Weights of a small transformer language model: vocabulary 32768.
Each number is 128 + 24 x the weight over the matrix's rms, rounded and kept within 0 to 255. Layers, rows and columns count from 0. Numbers have three digits each.

# v: layer 7 attention value, 896x576, rms 0.0957, rows 153-184, columns 384-479
# o: layer 7 attention output (transposed), 896x576, rms 0.0852, rows 153-184, columns 384-479
v153:083093166144147140133106104128105117152126132151125132109153132135138127108128147113163166129115127122118106144077087104108122112105141103147124159100141122150131098129119122122124124113133150114119136132095132175159126130125078149108137125132175111138124145137132132106151129125128127162
o153:105122107163159104129137115122112089135112130124139133132078159140119121118139118138153176137164160142098122113135121114146135147096116135119138154124123163119137113098106113117136134120094104087124151117124123140116111131103175138110166064098115142133129119125151113143145139170084153133
v154:144147087132133139120112091139091175122134112129117143110099145108138106133117104130113117098106153158131089124092129127154119118118147117159138136108128157116130111118115141116116100105134114145127142171123117134135127116132127117190156142158148125123157105143132111169136097070127126120
o154:120145139140136118123135113106104112124147117130135135134145140108142116135141119138142129077119116123103104140108125157138104142154096123168128117119129134114181109113089111108129104122128106145145113140143152140143174123086136157135116095170108127073106158104145110078140055095138108106
v155:133137181121154142146129130131144164114090184111121134132136130106141142151146123119128129107149137129137155134116115165136153114118136122125118112140157101095117153157124112127146114121131106129101097126112125116132107101096121132112143129143117134145117153127129112141116101137152141111
o155:155072141146137088143147195144150135112152118092122119107131119158141132142182113137146172120131089158124156142122120141107151107130122113119119161111138120147130133120125071117145154144131156119082160110123124069099149125158154116148114138131102130142101158132091142141113109151146129109
v156:109151116149062110150175133134143112086142078138117088109115125101132180126121124145132120111146102115130126140142093118114148117187123132159116122164105133110126113101140106095132141098148162130120140158156123131149130125155133119056132129116123120126156134113184153128119099121183178112
o156:138110126114143138147155118171124167102101151154139104152103110096160155118101154140130116121112097139123068109094082100160099162151156147149125100152107122135146108106115123117132150129132139160134108104133100074143116137123144112092110127108122132098158084119113171131146066168107137115
v157:087104115130145120128131121120124140112107116119094094125118149117124128138111124151161106113104145115104125145135108119113119133123123130156155131135132112134153154116111158136092139126160122135103123137145093112154121125109142102153112124095142142125123134108123113100154119139121125138
o157:144111114119138123168144136102104158155108159114148161144115107140111156084079136151133120110116132115111080121143145138137124131116129132132097091129127113064094110141129106144133128072122129157167151138119122084115117141131137115117114145095128138144123149121101102135148149145108105123
v158:111131171159146116127143119116117121114120125127146132116122099140141155132154122105126085119158093127103146106126161116108134130126129137143111108142161117162125144113125138119128127126093108097103128128116110114122134128149143140118141136115117110143151103137087155116134133129114129151
o158:130132135106092128150168113107095151073099107125159124115166119123150134101103151106117132118124134110152149125140127105109144142153113133106139119125091151164129142127124105137140118095105092115094107151122101124139099122110130176124132172132123110109124141136088118151143118106132131163
v159:108169126136108145118135136144146173095144087178127130127118128125147158130121150096080176130103137144149154118093113123123135103123130112123118121136104138148172130126148127103129140133117137129132109136123154140177131122105133135120111111129135140126127105114119158121132158137125135146
o159:184135130115136116123137150161136103115133120125132105143126136118146124126170145128094131121105063159114137105093125141155149121114160148122094149123167114103127149144125088109134143107127110161129134103110137124126120120176138140107157089111144112132115101118123159158126105142130138102
v160:163107170118163119122137133178134121162141144168097099127142060084149112104149116115101170107110118159133122112108122079170149143124164143123145102121070160114125110122100140126120111120159137156109096115144128146157081095098128130137130154147145099150119140119130139152127104113151148148
o160:147123154110144130137154159142122136090132131165128070118139129115107094126137108110102126094118114133136117115122109138143140109148130134121145125116124152130175157110106130120098117127135111158109109136140151121112127130096137125170114136154160138123146146079161137122122103117151141156
v161:116116124153105169148124126094111096097106113139143124130130143167127101127108127125136129122162134121094116116157118145123128137128150110147136132122144118145171116144113107123147129171132120092108128117149172138126124167145113126148107151166172117141070180147104156138131141121149123132
o161:170164108117112137098121171120115113141113133150097153127147111172117123125143152116155158106148130133110138127131095133132139120113146145113139153108110131125110115146131153161103138117123138137151071121122121137121133158138150137130154160080142128150093110157098166172120131128092113127
v162:137136127152115121134147136121126120103116143140114121123129143146091109145153155156122120162132120138145151115138126166143133103125112124139141142119139121135113106149101133113164137155133154164139090114139150108139087129146123087101115121146120121147139136111125143146099128134137118150
o162:119107109129131136131130104133132112110132084137090122161119086089122098113158161100123165137108154100111111138129145132116115112113108107173131161119095093149100122125131124140112129128167150149107129090144124156098139065151139150112126103143124142108118136162141122147132109127111125116
v163:131107117143111114108128110088130160118143134146135129121148146113133142123136105093104129123134117132127152148143089142098169141132101145147132147101167109094156093142090125135125133132118134139145134157092136163136117131135116113112133087190146209088134135120108128078115119125096088130
o163:183111098157093142108132123157108117140137130142125126156110104146102139136112120122053114116107146171083145143138118122096133138134136157106118099102120101103113186140127144124158139132136157126126094122100156124133097107131142093101126091156120122091127088156116128117127103147113110133
v164:148153137129118126111114107131135141124135115168147137113101154107129100153165137157146138110138163123115138095131118137130128117108138122093118099134106125127126130117122117184107108114170118150115100105154149136146108126097144146136110122131114121136099125135111134118120168121125140156
o164:134133151145147161137121145134172108123144155119121098118137140146100130070112149117110158097109118085162146128118139139148127128163148132147114160125111118172114123160120122181138162125175157139141076061142119083158136129109089153120153128097125069109103136112130163123096171111118141118
v165:125148146139130107136127143150131118116128097133164153132115143134122119138093110090133096134118146140110123164110135115140096123140134101124111185114154125108092151123114123092146106115120125117126127145108096115127148105151102131118133095133127108147120065170120132133150146164100110126
o165:143129146126166106164101127133149106135126092141146163115135135104126164136110075151138105152111119160135144161127111117123116162123099134110137141115135174142129152145153118140132117101107121101104150142121124107120155108114123142133132114118137116145134102145108114102126129162133114135
v166:145137137140171140139120162121111090137128080112106104126156097117096101124145142149133125120123115139124139091120165151126120140129165147096110121139167170140109129126101122133126140138135111127119096145131137122146122135155149114086128153127118152112146089139141127140121169138127175125
o166:120089125123139146118097138161120163131117125108131128100147129109146129106109106112116136123117173116133114104136110153100157092111109131110150170142086075150103118123112102122124167146136118138139116152095091125182126144124143127126171159112155123199173134099107118148130174126124142126
v167:120141131137133123127095097137120150169168134113114135164134145115166112106118116117103151140120119131149130140111084157164116121168128135140120086107143128159138095126101118157116146082113130145147108155139120095168153120127149144152164130081143115113146137101155148131151201149111122115
o167:137126109104111101112120182144154134092150097122115137132146133149132114079123144131120109115127093167152133104118125129096122143112092092129114120103156150137152132140182116156122169148108152115136133077137136116157118109120165109117131082134094117153124152094148128112108146133105120120
v168:141097162120128110148156158128122116146129119127115150130103137110112146127107140103151119119120121111134102116149140114096165111120167115124104130158154169143131097160166102121144109118130134138146160153129129119102134120128166122137149125108107144123147105117095145120140119104134116131
o168:116126129167158105136156116115137098134121144149124104095113138126130128148067128086137111164121195112139095096156149135136166128173102116085152113162131127124125122145145135142124158143119135112104091162120120143154136124112154135150136141099156115114136138114096111140133109092152137119
v169:120124161145130076094175139154113101123108144099120123092161116136134089161152137134100137170166134144132167128116171158098118117101174119132144103117134091135116117124144122146134100121118139135140100053128164093103107104140125125097122112166117131118123081132114122138141158136133111120
o169:096171116127134138153146121127133139134143112131111116175130119141178151168150118132113129152139086127152153132157160134113157139130093104108164090158143143174126146101126113107103148154122119123164113108127124110123132112166129104113119112155136119117123094098117153113125214148130146155
v170:113128123108131168125128131126094137137123112085114125139126117150140155138136113129120146113136114126102134134124123167158125125078150130114100116146109126163123132144149131129111142128185111079145135150133137137145117135115153114152120138107151120138100143114114136170149160124127159141
o170:162104159125128154134111110160157111108139171119142076084133135133131134109142099123159158125114114095117110106155128103094132185144121080151157124132101141128124151160170107141148123150134134157131171124140131137125141118139157132172124104129109169114145137093153157153147174124136138123
v171:184130141109105094146134159137150177129142134104133104115114141128136128140141131117112161122139135119159143116148073127162135130161123124146135127118154120094168062115129137097136125136116158097125121125122115135144142157073137099119192135165122108126151112104160155121129118110079084111
o171:166139082156111105131136116139134119152139115135121127151116148123141132144139117126111165128106135168120104127108133105096114133102164143150116089173151149129133096122119115129165126171158139132071111171110153101138149125108176156137139113121120120135113159107069103125134090141137106139
v172:143105114110138122114102076144125144138156120102126117137120130118128133153136113108147139146126120132140170142118135127149122124131118125126109150124135115152126107130098123119176142122104133116091135108136111135111139122139125167107162131125108136108147122139134154124137126116163110132
o172:150095111083147135120153083128155139135128098148125153124148114163150121170127114171116136120100160104181124136137087109106130111121139142140100141135106081190151126156133097118121150110154111139143155121127087112145109124100150127098137146133122136124121142198118133107131145139146162148
v173:156120114158100134132149123140121146119142140090109143128110103083086168176121181143101138163140136143100109165148112143152119130097105113126150148125147132147101107144147154103186101128128115160121138121126145137123102133174122102148126115131164158150127114136150124152130122127137128124
o173:161143150152092137127115157126141116121141132050124129128089104135125149135150146107152142126130132111123125137126121136164110142123108136147143133146152127090126181142106147133125127116158110116156124121140155123130124134110140105143105146187119147095098095115113104148096131171098142117
v174:160082106151131095155156112114158096149112147187096100162115116132130146109100141136095126076110121119143082080139134105128189136150112121155161116110162129123101096126099132073132117132128144109121118115159131154135116129138152145109135107123135110100150124116113132098116104130151112156
o174:157057116131144118144096095145123144130149139150133138132104107139119149094111187128126168084115105110110071119136126123129135108145166141138115128117141186110133106138156124122112108141119125175135125144124187168129118116144131129146136137135099116124127130136106174151172109080117127148
v175:153162127138159111162162131125115120128179119106148114158130136097109107143130136118138112129136162142142197135102117150134112113113159117113149182136119135133115101118167133137122128108112114115111125173159115114103111142136121108152134139116116116114146120132150101138182136127081108125
o175:149143133152149155133137111160176128113110153136106095143158115163106133085120117124150169100092105114117115147123115138108132118081127110134166131111125132111136135132135130108125103157199128114107118174133119137134122153133125118122117083139142117128132138135167130129148136111141150128
v176:134135155101156136089119098099132118103097150134142156122132157126104110104169118164099140103174155157105110096129149121147166115074103150100116117140088121135147128137124125105149128114088101140111131148147132138114123125141099140116125120146105147126115123132133138130120133139110122085
o176:143132156132114150081161134162170105160107122118131143137134124098070145118124131136129152103155145137150132168165104124105140071081107128128129156107108126126134135141133121113156116156158126133138143089103123122176118115157098111138118175125116121085111128110125142122125173156112114139
v177:138104151145168113123098106110158135135125097197160132100090117139113139114120112100161087132140143142113090151128129130109115110140119119132139144088149099149136124153144134156112128151067097127168109158113156135111145151152121145129116124133169101102129100125138131106148112107122112142
o177:098139103134117133097152143074108141186130148141134171136096131151136115155136135162138157143145154152147132129117146102130152132115097130122103123102127163088123148108146144126132150098127130162144122140093145152119127137156137138147154096162114132094113137123099126110090108093121100150
v178:102123151149123106134102153142118096136115124110114143137128140149153096113163124125093157117084149131149107130115146124138148132148133137139135138114129105131132146144129112132120138124098144107161131138116138131112135103165145135138139104108133103131141123125143162159155138128101108144
o178:066134111123107094141156131106147141105109121114146149097126112164145144123133143100118174108118140095116111102101106095126158179086132086120167140123143173130122124135152141116099127116142126152115119167154127142137134140117139109135136110121135108147120178131147126149130131083114118124
v179:145143139146120131142161115142153099109133171151119096150123104141161115114118121078109139110146116134145120134140160114128181134134125125144159105129124094146180105118155148113144114140133123127104084126151141109114136111112148139078119126146134119120121118140160161099130074140129159138
o179:154113093106140148123131090097120129110110114135137121121152142108156141124087132077140103072134124174112140154075102090123125129159173112148131141106128153116182107124130129147098137119086058109124109116109133124132144116140132110102088130105139173161193134134159160092093102110109150144
v180:095162145146112147136124159093140086120152097175096125115110114094167128137110090121157130124106175118117099135106107132133127154133172130105133149137107137110155108098150102141152135107122122153141139111139109121127130114104167103153124114132149104122122165133192148107108139139153153141
o180:145129104114127123121101125088141156116133149147121148167118112082118137095120127094135103082093131134087123146109115135137140149096152148139109118139123117075140105134151157143119117090118118131103112107123123147107145144158159165131146090134139131112126137074128144146105050187149123144
v181:128172140110140139131077158172116108146128099142152140145122131141138104069177079101116110119126164103138093112100148101124132122097116111128135169114108138147147124124136094121105166103123152127124121111119132150095111149131132163163127137107136117110149112113149126159125119123126118091
o181:158099153144153140161119103144105089130144107124104144116142142115123127111123094134134115141139099116127128101165158131133137104119137124099151149148113187151161135152111106138109147129110142133128128132142113142117147116130139161145146114106089112111132144108113113151110118143127123129
v182:138081136137114102141132134105141110154114141147121129140162152135149154096126138138102135140141117145109100144114130123104165101125125095141087145133179117081104130118146092123128141106142128153123123134126137158122142123101081107126140132121144159155131114100138113151124166164134101125
o182:094118128124135146122097147131116134125124115108125136144125130148116113115157110149102122145142118140112090095140103144109169140116108131136143126119122113129096157154091102129157138129106138121093146140138110098092119135128157153136080107130114101109124094113123113142103103113107137140
v183:114160114141103153107099112124121139114116146117111130123153155117124144124123161143142115161143138155091131124149117101131166158134151083121114101117147125152126119102128126089117123128162119113134129112123134104097108134119135122129136106103139092141146145122143142118141126126151167112
o183:139138111115118120137121134121140163100149115149147138120162133135145151114174142127118110129134123133131131154138132144143161132108118111141089140136176099142116165105116142099107127181111105114126135117129139160130117116132153101124126149108128122124103125106150129158129120088122133132
v184:119146128134152125135124117138138119147108122159125127121140100108136142126113132123109120077153142112122138095136131127157139132145144120134125111155134129144119099130112100108078158108129141122138105096153139093151120118146096173115140101136135116115130112113135106128150154134143141151
o184:114107096106137127134136110125095134120107129163145100081165099165158137139134144115112091120150176117117098111103147116141134139160138106113114159108155140168115155131122136140102163112135118130128113167104150150116115107129130111085137119112116121115134145081130131141094116168132156143